Weights of a small GPT-style language model, trained from scratch on English Wikipedia: width 160.
Each number is 128 + 32 x the weight over its row's rms, rounded and kept within 0 to 255. Layers, rows and columns count from 0. Numbers have three digits each. The size before them is the row's rms in percent of the matrix's.

# o: layer 7 attention output (transposed), 160x160, rms 0.193, rows 139-159, columns 0-159
# v: layer 7 attention value, 160x160, rms 0.149, rows 140-159, columns 0-159
# gate: layer 7 MLP gate, 448x160, rms 0.244, rows 0-14, columns 0-159
# up: layer 7 MLP up, 448x160, rms 0.255, rows 0-14, columns 0-159
# down: layer 7 MLP down (transposed), 448x160, rms 0.167, rows 0-13, columns 0-159
o139 084:154048111109105154142211138104178124170136158093156131088069087134167136152135144140099108088085116127159117151113133206112067090116094127116092195103100063161132106161109116169105148129079119135135174128103082107184136134110183109109122142113095096143087149168155139147148145089143156135116099087128143091093111171114099176120105142124133178200097124114141126147136070181161114109108155152131099197093123061138133126156031139121124142144188122102163102112136115152115196086117141
v140 098:116135082116155181124132081076133136166138127078166175132123098120050134107147167094094153118131168137189089184132129135071135169188137153120110147180097125122087107102125148139083190163114162133097145138102123065189124164111121165131130115113099145105191190079126170135141108074109121176097093121098135144073142121097092148150059109140136103118219153190089160098182168102148123149118113077110113114095160161130133103166144102093113144187143154106145170104087119125181142113134083
o140 094:141176091128189143126079087103108124101098157118129126163108153114062139140162046198167098108143133105133127154131189136159083130137073160137094126118181175141113096140072155162131161173166169125118135189137126114105131095145158070093145109136129091172094119086173214124070157106136172128158114110149116119129138129082169172165152151200152120107151094105082085109136156085201172139125089068139131129154110126159097140157135113106116187143161119113110072162094172153086128112109135
v141 089:150092082177149067090124119105119164092086138079154115166168167199126152170139139118172115093113118160154156149135133126108096093149186123070105088125135135101096117044109089098172128132073132123102110107095137206104066149183146080146048173162108115115111150086171125107172122135138085144098094069110146103128188163164151094118077184115110087125105132172146140105092135121096104149133075065120173106127175090134140131096107134128155103147132165180162087149126157142133161139091138
o141 088:151182137148162115136183182132158127136147141133176177157151146088155084099084116089123140139090138105127077190146109132116119110149072106151136117099095108101159081083126128182150147096106066202145094176074122174156108114063147103174108125114188121164136089106121149167101162087082119138081133160127101170176109127205127102175128136180084117148139117167175074116166121127145077160128191105058109144170135093162157105139188174126164127141113115164118113126114126080164150107120100
v142 084:170184166078168144168132084141138148137076092135189148212127142135184110159137106120094100151113112142104121114139133170119148151135117125102239101168119109184124187077104120117117198191133127149089091132153104123075126112148135134089072134055153149149163132132113153179129164090125086137138121103125173128173155117169149097093138118170095094140137129136124135101126109136159099149125091107149084108149152135134150082112115188177135103189096189149187087088165158111144144189090147
o142 084:108105075139170127084135182159116071127122151134151109103100208121144078087132116064156216107144108114148110138105136152127185131113127094148116124162080126201156093111146075094078130100160154070111155217125085098139162177154095076146140123140132096151123132151162111128178130127127126109130168147099080156111099135116135131130127169132125099145172113153084114127165150130119094140120093023147149122139132126071157138143144182168196102149132075148115115142048121182170149130148092
v143 088:180161127085073205123138072078154186159118112118101116162150179071146138137137146147166125159115102146172085146083167134104134097123078131125142116131159214092107124100161179128137119121096145148151132106100138075135058133126159153081126168086184116128120157161145102146064163127062162149118162137159098111168172140125172176084116187151101121117134130124156117128220178162155145081145093111113154150193163149135174100074101130142147116149113114112138104167106089124084080108106139
o143 086:115148130146124177102136116095137133103126139113128072143119116130106183155082079110091153087095187140171097097143113091146163175078173146108085167147127089105128049218102103140110104123169127098114122137161117096158140113128163095157147113135144186138098178130132071155103075054107130094083147146116114108081157077150164107118106161109106117176069144111133074129141125152141043112159148140145083127097096142099145077120163103138103108135116079077193083068110148120140169190163140
v144 085:178100162172160115166125114089140167222164132133109119109099104084173096115199103167094107156109117120119162198193099190064159215120099152113122097122086197131119106117135115127111097119165092148135092118131142128113118182121158170161106134181117123164167136109124117119125087109134161112158161102111171132107085121082164118096146203143181129088111114163145167158156113203161109159129087139134151093201171141065122149110126114112126100147104139173124112096106113176141172126103127
o144 084:145111089134109110154147069099141040123141152119127100218112174107147143167133094136165129180153172092102173145103145131112096149138106136137162172153176062110164156135148146107118101144190094137063126162119154145107142170128101133124094103078094134093112138097166127081107132137114191132078114109111065166155114153167180153121097066054105112103139120148124140128111084101116142155185164162124089163130140121132165050016117125153157115182126111134139141123099123135071151132156114
v145 090:132052127132102114090144119145111098166161125117149086123135032156114133152135144143159158107115046114113118162085153168172177085160116110109134151094087136125152114178114114099090203117175138087116158097152101116150129148130141177153150223166127099139104121097123062147077146116119082077147141109085112122117114100143161116129094134172112112121100185127164175158128105027090076061118065099117126135135109122138067132139147119081185168138138136094164151129099131166148113120148099
o145 091:163191133166135101107103129118120153050098105161096123119133105171067120165127129113109154113136100108187049154090095123169114135157146081136113093166124153116115103139121153098142196115140117087136072168113065161148179150143103145102120078100153103130081122121133170160117121099173146117100135193161193121133124130133118120130093085155130163127082158162132117182174161064123221108179142128081196113103132151098146116136123138141136120156196078091123133205186098105144127103152152
v146 086:057052128139150144178155116119099135174183117109126075163116088144162145155091182155145127141138120110057093167113190163105125121154111166129159122144116154122114120139096054112162068146129163196181154145125132123099117140149114122113120137147136160076095125104079144114118143141206138080116155107090058181132090073135109118074132083127155133160165085197101126164104089162100107177083091151085171122094155162052134152164166100135120155165131108104118117134121100142167118092093135
o146 086:158076151131137083104076087090134085150083119095133125152098178200117118148138084155131125153134050139114188159073165113206174146148146150127163127076144080109161059092168143096128141143133112135115132131105080145135122054195108149185163104102117104094110118130132113133113151089100160161152091131167095152112168119136125123115153131106164052140119138142171103142109143168113114207167164121102122123130176068164138147130091121171093186170114150117055138117078159155154141092116104
v147 096:127140154106112148158098106168182089162123148127065163080122090159117158149106099104086103147159149084073151172142126159137092178094041143117096100166096089111084081142142190156159041130140137124172170100158145146136145092144138159139150145190109169170193098143164122108149123073163118167089134094145120139088081084079117123141117108094141102115137156076115120156140138095138159134111099157184159115139108076156204094149136157110194165181162134113138181121159149166118148102114115
o147 098:145062146105176141130139082109122144157084115126048064121137069097146123186103158163160110140137097075130161073086144104124139153132101122116100119119130085181105124091100132154094113115151151154139103165109157152127080152147126140066137186123136121091127103104124177101136146101166148141119162096104109154164147146132132041110148118148196119126166155143086154148111106107137098135128153091045151109158146089070153159051116132088141114140130100044144115162133060070072108192162112
v148 097:099119086166129096089068162099177147179125112174115087179085135176078156106088105164135136159115124097153116121149113133145140119090164157102118149126168134122187163071177083123139191090140134144072124204159128130115129118122113197123160128112125123079174091134129106120097179126120059138106094081131068091118148166134104144118182146138162102089217195119115161164140135162123136131108154146130147089129123166137129172092150084126138080156123051146176069110127065114081121111124117
o148 093:114142168110169135092098134084122092159104136127102084153112121136000174107129117160114156170127118184151155165182086172123124122159054106068129141125094164091118055140134090081105173167174229136134108117151136138082146109070140105130117185142164167149143150112119155112085096126126084106080094179125092141080155173132135081124066137120063144111160130115157128144123108129110161107101106112156121140138082096116116082109097129139109121124116124179115119107117108138113113109086148
v149 095:203097153143142094140104130157143095117118067093090102197148166128110153140130120157091134150144088168115157105124108126139136166144109156083132097052142192154127107081143117121093144129133039095116079102096127104166141085110116113143109131143155108098116084203164097089149141147153179132187148118146135143150126168149151106181108094086105084176101142101114180149139181176148141103142179145086129145104105063126112152066140096135155087141146050084086144091090107188140073149146153
o149 093:142127120143112127115181201102064129125143088146190093164148173102029134187096187150085106165129143141179154144114059091098080089145127065116155133147084128177088144106162118171151079133136137109126166133077134115110126198101126191117116101123128080161138167112078160120122098124187121163136150183119100182124137091109124162096175100115130162104111134107149063117132196155164148159156120137120099110108079120139102072101134112099171121147144124088138112096118085095142088116087135
v150 103:132139097132128163116155085102107173157150182065154151115116175055104076115111111149131213126125125137139135156104136117108113096080100133190171156080175103184101143055195171169139113136123139124108119180159130111082127101162122158095060138130152052128154110185115074164113161098082096128101129081172122092106110089143143086118090097091059068175092178122094139161131143118178141119131146108141175103120088145148121173170138109146115115136126129082117140151152112115143070093124137
o150 092:144081121110119169129103107097073161133126122126142122104153105102129130101133069148113165127123147100144080133173123145127164144102120153150081151117144064150189106159095136137114114112105182107157142113120102141134101203072160122112103108081166136080129124166097059109059111119136106135110146092111110152075190064134087095114126115122122175171123134115139173074187093070100193161097124150150094097117181126058116119182138165070107147079157120116127126122105152100228142157072086
v151 092:156139132079125129088145117113122133080154155145091090091126134110189120148111117107075116131110165129150087152175142110148035178149135105150123126124126043110137042116124128146114113095086134191114125168129110103219103127130110148122170104124103136093119076142100122096122136102097112074125103075140134144081122060152144131140127095136095156132120144167093165117176142110152160146169137169127098132106105122121057129133169098096160227077182161097078136171098155172104181092152076
o151 089:114114156086142111183219097145154158166123091116093127138146115142194099120212111079171106150141071129100148173088181132114120088115108142185094142170196129133164120097127151102120136172099093119180007074155145150082206121130126111120120101138090135102130151104128115109133121081165129106142090104142137109164093103098136127117158117139153173132120120151120107078152135168133191127104096083090148121087151101169122197143142162083091129103153086179124107105170111153121125174129134
v152 091:111182103165136112088141083081160191142087093122126115157145172072181142130209150172156163131060109132163054173100117147136176129177109133121120080148082182164166145129133183130142181165150129108142105226167153116086112136075130151123145218111105160059128178153162138117148133122078102122085140132110128151143096057193142114158166127132144128167150099127128158120144090130124109174146122104103144091098143174108110127121117158134105133098143123121102127161168140143173130145085101
o152 089:126087085150096138112111096107143093128103119102157188096151107137153190112132104148131151118070139094100141112148102173061135129150100173144160148198146138123100101126117098110146127155181141087132193125088153182096184168176145103192159101118152205160092076157189121075103168101127119150127110144081123182084139123084174137125157121107099078146109084137102140117143130104182086146178149134128124127092192153080110141100140145196106120119090115164127071139086155084146190090105156
v153 083:106178128108132115137105126103150111148090233154102159202135081088102180125114087146120094112115086097114147174149135086166147151136123112143117124133109117115138124135095094117119155123223187144165199145196140134097128154136112160179131153178189157114074105137144162135116137126140115159118077175117171107153134185110122118186153109143165105123176110192143153138145169075138079119082133064070152085144079133126109202149113131161126148120105160113162114139184076133144138146091142
o153 083:119125109161109121118099076090074114133139131132132129110067135218104173087158114113106166120142088067094123163151123162064111164153120073130120119134138122158075095123076116152118132165126167117145083165120170120097123105136144106086214159094126090125084159139117146114089158132120111059153183135179063125144127126183085116122177112160123095058107150157138158109102116098159203142105215130166158157073148139133134142114093149145170106148125150134088146094126165189066152136164120
v154 099:112097139097145126093105146170152094065107115104121208129148162204087142146113128162120104078167095147148095123062093109116121139105119098170082176149171177130094109122129075170114107124120123177136117114178100142137174130098117141109125134132101133216166132087074133162155117147135126199138162082107179132124105129095139100120092114130109203090153128132152121093105130110174134142071135151146120130123093118218120170100135134130176074126125099131147100045140138106103050060161151
o154 092:063112152102154134145066148199140141110112056148104148103161141129143096110067112147111165146195136157186081102126097140164095136122098131075100104092156086134077142137138126137095142104102123134055137123119175124141057128122110111128110129167130110111097103153115143161080144173145109135081142120119115110154080107147121133133146180127126142159150177134093145093149124083159109112092190097098144033126110104182089141120138112157136169151113179208026159069166090126126141146096160
v155 091:170138130140136150109109142134112176161097106151125110068128101118133119128079104164145140139184177199124138123136111133132122113073152095075119094138136166163124116167133170174160088135209092167136094119114107100128163112078092149122130113098169092134118143143083079079124123222140124119141143094150119153122155137078118115185104098130110139152182173123136143185149185144174140186169178118094081104090130107127072103106111226155125110145064060189118106133154154124166102170136090
o155 100:086147150130125121159118195133127108159118093161139136103106174133115167160087101180057061131113144133125178155141186135143115114112122128151135159156155131133137143133135092093069142139134073094158185170048065107153161163118174102125068191121077119103121105131117146144139137146159128153134112160113138133146115126078095096170121137080158177107112109158066140109107135100159136125127113182180152163080125091106147110211149074092112073127093086151138077102103114124043140198137093
v156 085:167114121155117086137165088129159191125173127134161195136102093116175155113132158124105123126125152137120135138177165114100166184163078149047123079123120144156170116153105135053057088176121182132133114115104072098174105133126032118169080110157112129139129094123155136149127136083108175139171116097108120128115136135111156063110234074110127139169187158144158167123134174118139101153106109153106156145160124127110178156159158106112133122163130157118083118093162130080132101151190092
o156 085:131157122150065074114123148123107088120110094128082086176119142151127146099099139105165140111138128111071138160109045119137180161182087178160141129088169144116160112096096128111148071167190130073164098115138155087151108062098181093112108160114087057099106118110090127063116165142140159099098147128090083157152109137073189158090131157123149119110145135088114158098155187094144092104165113114075176170126137149146091184118123160063174140136149086147114125119123181113075124173141137
v157 090:143141074147146123079160163078144134146195115122125096194107149056163096066152172133146161188075132126118166109148049180168127130163158125062100116132148139119114067135138146111146109136175141088144127137098111136097132129139151162114129119100144106113088055168135087071176097159128194133156138154102108107218166139126143122155157169107164058145143137096105112169170140112138091149177146107087144109083121145085145151150193079121072180129139109139131125113186127114133147138124094
o157 084:166117099081079082135120175095169145110114108202109146164145188125112154123118111113089123156143093074126163157118158119101192072159157125115157115142020181129182151119097097139165154152129114119141091125164135106091115166141154147111141153040121152100128139060147082149132137139077112157149085168123115171126136132109153143099151105133079152120110128171073135105125139130148176120140107192135136189103128176142066114169122100057057150161159080119164106104137091123124120127147070
v158 087:142129153135152067113083107136138121138150119149102109149112111107134147112075143121121146108176152185093074157136177108140166110160154064082104096113126145129028136128059133125135103160117103032103206099072107202133179116119176078160119149112102143127175124100128146104167151138070161140102121146099099156134073140055123150163142105168121088099163125111146162133142088095083155165097088131139090135162115080107123166155131148128145118156065118141075093128143143126166184151153080
o158 086:047163110156132147188124123115119141117162138150138208091161137134160141141031107154170104097165120136128118199105130146074146079215142168107159134177176114116082147167164082166124133091098165136126123162127096067123041082097133128132122134125116081126141139131132116094175129130150128143152122159169160146101143156130142077158134161128185144094126149167156105168094143125150111117198128114069204157139163143109142164143152153112149193156087093170142158157128143127101098143150166
v159 092:147124158178083084129140117119112064137117112159202115151189110156118105153113150043097177191140170131100152098100127156112128136180188139132121153078083109094091144158082102054091119114185187154135166155073152150118172162095179154133167108125102080132154133115100108168169087169077105167105134111121124140158105149144136151109157196075097162175173101157214086105127082139117125128163113147113097106125125111129131107111100096098123128099106090126126161124109131067129091102161149
o159 094:144101095184139125113143133111156094077131140134190123128144117131072175075000116115124128131158107085096104135130140103162111113093098114123136102104127159139109202138174113134112146150127121083122129121156143162157098066100090096196173120139173127106199109123106134131171148192112141163155134145117133137151055092106135119139112175095118173111114124070092089114052150153083198173132146177093113127114098136096095123127136085150107130135141133147196145189121189100121130122142097
gate0 108:102106120187155092120047142105152163109105141053105124090074104120102179127133149141131131049079090150151037186122100110136152123169111135130073152120136102169138115115148193119167092157105078130112097122171088163108146138106106177125115162119122077168165185124127109106140165087126095106119076121115143155119101100177132124108147089104157096106111110127082143145145134112115138114107145158098107116178044150132100143074089089193028120115165093128085136138148125131097112077116145
up0 106:083101143104096163072130090151150099192108064099188148058134073131188144083076112145146097096172130159126141125110132150154134141154155128147094138119154129129143089105171109087146135196136131085140132106158141170106125078130097179100148125147139140121148135134076152092078110106174084053116120106114154095141191088135168087127043108072131139105143133112129125094119171097157128068106119139135164126114173118115171109146119144127113103094192192116076142115063109130136219133107106
down0 106:156084121130092223184152157115188140126114095117121117135117147101146152109078109157171126119108117123091087108141150130134138113189134177122109161108112160107097130143138195135160103101133052144136160116140106144127105164155096114135135095101034108088114140076179175176139160087162121119077116105143124126102118161111125159153085058087141155138072138154128116151132081135106212186090070171125163143051118142175132129131130142124121073119109147055123119142151146085140204148118115
gate1 094:114073186162141098193061157159121143194147137152135132149149143125147117124129125137154154130124178088185136155174092115126107180123140084141119147164104079071091084117084112108090114111122158121086142165101098125099191132145121097091165108155171135169173091137137083125163094170129193110159132076090107107102153100147116209171100163156154157098069135195154089166109118142146064118173168113150148089122066156105127194148124115146124124153116168162150139090134142158103110158133195
up1 097:169180086064196123130161088107146096123083114151103119109143117105108121145155110166147146125194079154141091073149117123128082111105104190087132115101105155202067089115100099109201156118140097153124107133101180108114082158081169135160138156138161143159165166151165111101136140105152127155102128149124150134139097183212111096104059140086115076138117096108116173086176100143140161134194140143108158105117175076156172100176175121185146074146150151131129159129162108145099106142162110
down1 099:118145056079152158152203147139150088104113161182171122222098109091158136069116068174152127120105085129129185124077113144091124137141096157166114119177063115118146149119128149108167151149132132123083137136127136126148080101113187109133130109096135131158159088083143136088114146091184029142081128195146125168103126146181124175098139026150119095097139131132122128144126139123162195116158075125099153104164142142142146135121145178118134115126118130125114074087165142125085129175152151
gate2 100:102082117120138089092093139082139152137048186141175180189152128141150099118112166131117137110107084153143164137116157180148165109160160131143145127156092147106104134097079102106119076144155103153116175107112151129137180149173120140132168141091092070091150153125144080183126144076164149183150157108168092141112174102139165119111081097108095141105050144095114048110104157097116192163174159144137131175160171082191156124102087100180112141087128173143141148091130150146174094171154152
up2 094:090107129119103142131157104176133173149090142164095120146138139203088147141117155137105118125153105131072100072137144075075161153125063130114110165105117117121153113082119066118178071098120185093076097126146122106134134164177083118194144126092106195154122126137100100075122155134119115130155126104072117114166169128174107129102100178164159154144119197165188094078101112114170106124112105085144135170117180141073119168100068096156160118097205133107120125159093151189158166166142145
down2 099:106166104102108150152154150150123095113148142177120164126084133100202143112135130077164106122106121164193109102135117159133097119188073048127136085143131150139153136197143173074169072123138119191126097136104121129117088127137129099095149081077108123118121116120214126134084108142092149075122085167154167152131178083074133142119096105101110088142140121091044128139116128058136184111144117112084100071129120133113189105113147108123090148132088122149124142188180072061149134131108090
gate3 097:068174108140150151087160133065137083072098114092140180192154112102130148117131085159103130035082158075127064149158167125121139109112141116179137158101157109131157115176139145147138121140071160156120150108131117132136071147144065106115128090072125115152152169093186083113105138162094097094086124109127132096106126178112109179122143156201099064117162108113134176137154129133128177143103128168106106118140123156046158146141065164176180106153121174112129084094130157164145101160106101
up3 092:147160131116079131132110133131218162106162082118189132111103127097082137086094101179172082077165178131064099125093180115095134106118100092150146140141171146154107144120098086139199092127114112108169127147174116093116170075141095169137110094117142104181149138152171087138122182146114081170167108094142198145151149104111158134145076153125147143164139129131181146181083159099191177144225114129103125173104093158118124123104114088108112084153135120126072146115148102109096078149113132
down3 100:102123123130080147099033113131061191188210101130131181148127137120102095149107158102139127164078099155110131129086165163181097152078185114095129104080139186094153102083127088069128171194135155135098044147112117129132115106140183093115101134144135133150090104151128139116131133144098161184087183139117103123133118124132095135146089146132151181099127130133127138111164108096090067136058092115158185118147118163145131152165128096121162140081103146173103095186133103079085147142103134
gate4 107:132177072130123171171069141102157181139132072107143148102162131092090120153147159100155141105093147110118061135156128126149141124160117136123102164069128060124086102145157149184110109161095133103169086156134162089138162101139059128145131095114094094082101066116133146130089169153078155147069096124115095170131140078079136102110126123135188124134136122082083122079133151088110058098198104130137096192074107130143093088151137152093140160196155144132180104162075086147102125094109096
up4 101:141128128071177134131124102077119125136148099089079055105129108155089133164180120162180137106101116139149134154107168172157099076134151188067055163190129094143105093096125173126103079147079159085093117188142121129113076126228092098115112169102115108137132126135123206141138107098109054143140105156116106072110161089117131070104124083084157111132110148110122142155143120116140105161164177159128151135140105136135091118146138143121154083130130129206155087139118153097188119073096110
down4 099:064153106143139143077153121115153115108064037122066183115157125162085128098170202111155092191107136115112076072083145171110072084142128082152117141136136142158121102108104170129160130143106169094143079142146174094116103198166114118098144091114167089053165149147139141136153090114104077166143123149104123104129085152115163074109142104107105096139140108126082139205096125103097138177151159183110163112137117158120120161153137105139158147112164151106192117109107147075114158155135178
gate5 101:176172097089140174138159126144127141114154117114139141110117146124173173148186133086139170116117123175107119147115117100102080103140115157105138183122163127113160164107065128109124102058138123174114112138124143081181065100144064110104103065153175177107164151141161133124139158091147167109114192132185116193115154114170106156173095197108159153075159170088107103149152092145082133130111118187139049122155176191160190131121137179140150143186104112174104149101134133132124078115139161
up5 103:135212135100142169093140116139124147074108105151172157176122187097099140090131115140164085197153143160100085134158114131107061111124199091128070135120108162132098145123112106140113151059137165119106130116158141117123088127122126104119088044206153111099142140114134131142091146119114170075121099168206093182167107086232155181097144129086090151060168132080128129156095135100114132128154124197132089106105129149107119082120154165131128122170117119137091105166125132103128157123131147
down5 103:128148092128100155124145152140105143150172155127122124165115166122126118136090129126121088160142107110202127102127149166106160033157126177121151136104104155074137139119113085147111172124123124068104124111119134196106132156116163097134076127000178113169168165101082185168170145126163196156073149102126092178132165123136169159110103130153102151154133113137101117144160106131111115167140095102187138123116138117169089155150180132095124207122081184117182117136075178119158123182109132
gate6 107:157130158116112113084130171156152163129112213108106140142181183122172114160171149105147136116152110145156140137103150178131151199089081190134122124180166186172131170088154156061144091177072153126072114057112161180143123115128107095161122138138144101139187086135133074157101175105100123158144168138139126113074125132104171103108133138150135105130061100088116101075074168139122173116117124103100135089123140092140140131116177092191126192132137134143130104199118157091102144139115064
up6 113:112148146094053127099103122144136133100080163128097096116162179112144104071167126099121137148073104148133154073067149141156159137071086137143145125141128211143150143139186078149131108123106120117118112167088221154092126125131115164147145113149087103118124112140162076203172130102087184159167145088143119107109140177105148125114156098143087109175072089147095102083122159130171122148148122181169159099112150139120058172117186141207123139125089076122135078151171117158141110119135078
down6 106:143217150109122123127109080169065133123122089122107136104125108123093144079104119091134109091099104086138112107109149131118124192149113103161094151112147161189087215076135090185157124223065119166097120126147129104077118149121204153124132240105138099133098139082130159151143157138184154114139114126113114108123139152090164090163096163177137112146115126120117101103093102081106210124137102193162134125152122107148118112165157123191136127092113157135128145148092124080080120112119102
gate7 095:107114142110147067090087058160115136179112167177193172165164163159200157096117161083118096137155128112146155205106086134113143079109074138171138159105102116130148141181098127203185097128121162127102146161105120078122155113109144189136128114136134073098130119104160096092166123211128146123122167166134131140124105127170146124107130082116135138096163120175125123164103184092141139110151055091117091169082133168139051152119136143151096133122119169179136137158127162070146108139090094
up7 099:118095174122136177145105097156070151155182129067100145177097186134121111146131118147127105051118160145140135172182110150118124100097102140187180081119099106098112148166088129148109089114099090145118125121193097115146221123104155028089117146143153078126118128122073157148087134092182093150102098183126170125080126167153128132115196146144182111137147154126108132118090138100151153097165176126148141108093175151133122129048153125163149063121180109117136171182123148153143118135122130
down7 106:127161070146147060127127125119162106156197146164163101138137114125135126169120147096111116121150144148160161144127119129072135097160101164123164108133138146186060134127105076129105129137120206201064193157133074093143106073127099064127093099124135142106083112125085170149124184125076139090127109189099116114058092117064150112145153088115081112143150070083117098141136168124060145122130132157181120145126136215138090115148106124112131114119203176119108142132111159086131111099128162
gate8 101:084112117152148130175166128120176109110085150135200092094076152165114058110137151159122105110121090085136141111150101145059097139081090143123117146082133073124143102130084159113121167170102039182129189126081099137073101136108130120170125077166096147086158107075154104165113079145087196156144126113143105079178125139134082105157124071135118099149132139079106155094155108136109133104106105185095083066120104126080131110155122121148105091085181126111164073140165084149114099128153157
up8 103:128180152144155118101083145148170089117104136129161148163073072113149110138148129135133159118140109121111086138117158146082154094110129127103144199133157075104114161137098096096159107127103155164104132126127141146180172062136196185103113189157085154183099173102080142171140097078105149154130115163134188186093113130185124042078106113150132144098128151128065117133195112176125133172136208127120113118136171127125131107116039146117176125124157137102171110143096123147137149147148204
down8 108:172208119167130147137089140127129132200162118134133158144086119158138128159167124090145102157105096154153058169117091147125155109115086126139143099170134150067155106164092108158159092136107142169132049183180118080145138124175134196143099194154106137141103113126138108159091059115131135159118150135141151148115180156097097110091114053097202102100161120078118120081158108164198116164123136063150152125135155082171170126127124129142156144136142192106171115153188101169138154099134115
gate9 101:101169150148155109141145124123126099156097124149108151102126163124129090108154113092173197149155199114078117102188135117078120133151119191177145183126114143132120142115114113184094156094139205076131119150152133134124135121081140076134109140124129122103111093177121055116115144154171141091156081116184078091089136135093102159152071133098075142134136133209108150111156158173157140121080121124129097118053142144124136141157105120234092183110082134163126129094190133066119144131180097
up9 100:124170097119118131107084088122157125201080137130143161172115172114072125081076144115149112129156150212182054113170083067156131123113135160162145078127137148163163159109092152155090091119164138088133138150149135102091122061154178106154124145138144104171118122104095117125127128101132149078166070118113105108145150119121183167131152072043124144172132132110140119144158140168082151086163125055101141137078152112106105075168135092121082086150117150100046133130110112120143153109200142
down9 097:151127141120139144082185130129140179108102108119103154166085121092155133185211136142126139090128126145086090193085086118104079099119150138090152104118128174130076086196117107119129092159146135139102105128110155145134164170156177168156116119112168135113054103108188134125173105184161136080163131116101150113122133110138165143107205179107084117135161087081155117112154146103105134163117156137084138100143133191081136167128094084129166110138098169124062108137161113088096067108153226
gate10 098:108109093159202148121052118178097174151150202074182135121117056098164150115132135162083085137111086150149137106138111108120135123128134136165085148137114157136106139196126122127126125156162164101139148101164133147138176090066103132120118051181116068144098123095138130145133083126129153108145118101139089097054158113094144119144197191115210134080142156167108091164107079109110135118172116182099127186179113154119075114129166133171148114133086158127168090150117117116114167127176136
up10 098:102148069138166174137175127145097143149118175170112160178075117142120083121138087080138120083105121105101079116135131145103065126124135168122200096133154144118136134086079106064133178103199122124087090128161112107153116146197137124152148111090151113168068111134135166143146145157166176150106157171115143140141138131080082140136150102147112100105113167114115081119072151151179129171249112146153147137164147170103138095096131121160179108127118070129102143092132186129207108085125154
down10 099:162175113141123149116144117119148133114095101166153107179096085091125082111118130114104158166144109151121065082182119075109099129115080121171188129075117172107103131108111116041164115078171145091169132143131057120111128137149202093135156129087159059150093125176158146108129114128165134165115121154127144095182116116112136160073102141186126104152139172072158076079082150136078134152155083165110144123177139138089155180097092087079100112152134061112121150144126128161166158103122192
gate11 094:128098142189126154109137201133106114136137109186118143117094099126157144118158158178121113189126147143109165129127126149126156094139097114169194104108084078162177057129150118134166103146118123107140145124053117150152112118088104157136141106155118154046126124120192100201082076081118086116138110116146103168121140130140130127114107164161199134150151130136145119174127184198132146128131092173073159198131122205136194167144124146183128124086085119185093177117107148189130122121117102
up11 104:130104108136157116161201139081110168123180142168143089129077154108095139157173167123139177108158076156083116097114097092133146170097083121076114123144107170066107109042134128123165134126121117073089093103112095195087180118148082096082186142096177098085138195144069143149153143090122046127112120134123168166153112064095107126133202154117114104087137079121138075092134093109113137110122135103143148119143178108093129073109146135064110148079160137147122100126121138147115132096137119
down11 106:145085127124128070186133134129148100154150087133145103135079153157175088116091132150082121118154131080139133123160118112172176131101138107119118122113120140143147139131112145165034115149088136172132086117179150161102138119136185193114107161088172138128127123117164151088142181168107121123129087119088103117169085133065124153195159106119139185091111095116092152133080099074082079135145085050137100078138065162169035150126134125151163159032122115169127157131152107103135123087137138
gate12 098:137187141106125172176080199135161149047128093147149048123091108143114172158165103143144101124138149134073172097108129096105117191177057147143117177122129132100144087094112136138118061100100137091130115117109089115131098106108062080110168135065114167117068134124161078154107131117139169173115099150156133110155153114064152128141126110114087207120117121134202112119124141143118129142111080095137178171117107139212115140117190146148097133107103189134127158141115178150152144122149100
up12 105:147149127174123086110055105142104151167112123126158143168133097144092152132148167146146097162119171135139116095164146122140111099133070159093148162125107167119149135095110125130157183126094115157122099083143098125113123110093116084119160199084154196067138130142207104103131113085098157154145059147097133129124106147160172103153155123115134142093092105181097125152131067148106117158140159086152096124092152074147049103046106116133188134111140196115147141172139194070097116104130038
down12 097:121116109146125123127089206063129160166177184074112120181125085141143174109099145135087109083111076147080167123180177143059148116139075080153095050219142132122150059174113177111114129154125153116169151109168122133148062123154155141070135120106102146086181143116129181128082144095130145148100124127103165150161054170111109103134112147124124185098178130134114136102068105123116158135104085123150162127075136146147146115148112120154050123132112123082119133104149104128132103114102101
gate13 095:157156043122141164099168115145093149109092128097084179110138071147119161103118076077120108097123085148139113127073089117111133085102074146066133091114160115119112110093121195099098145111148177108115158140146102126155150064164099114132119151150094116151148108099157176184099103123104112067108116101178098120088150123100102149101063145149131110177077121094141126084145093093174134140069178152114053059105081202115131131122136080153098152140124093173110118135123119133172097142114057
up13 087:168127150113156100111150106067084153186152169173091119127117142097125135115111089105127139148116175128111180081146134170127091124149118096154144070050159103137097166138135086155110071164140166068155092169095185151070090125152138133116121090147123120160110083115097167138188085128132189128140141123135128162153143160181132090136124084166193179071138105073129197165133184158129170125080131144130174174101175141143145113094095135151146155179108169116140118082062135106100146163172138
down13 091:142136108062123114158079134130143110171158132103126096118128123116172097118203144109111153097134155134085174129119122102145173108076114164138109133133098194150113142094125106136102128110146122130122103153184129155125119156139083126163176144105133134115050099147186110147100139180055066127150113150121182152175091142174126168165120110113122102112096158132161050133155150108106000114163092097112095152098133131175138123113152147173094076110203155172083115133113164094120125091096136
gate14 093:091127117071156141062082137060095122111119142111143117103180187162111112115100137114120116130140134145150127192133144105097099144112152088090162138107118101127101166145142065064114128066135087161185177232097155168123068110165110110089151115130098129061155103096147133127172136128100116039134166134133158139060185155168124134112117110119105090125139188175157144181114140104214090148159154149127129139168144102108147156164130123115150113092143146158162097088104094139111147117177108
up14 093:076142104127135144158114160139080119089134111081102159161143067163173107092126178172172116112077171143111121052167127123132163108153154072130138160140124108130113109082103108105104168138133108136106091031137185090116127153124169134174107123151106124136128089108152126134121210154119123190145039094107136127198073105090062116110103123153135128111178122140095107068113141153087140122103096102153118118126111104110124147185124135183082141117104097209109112114177156195118145133081121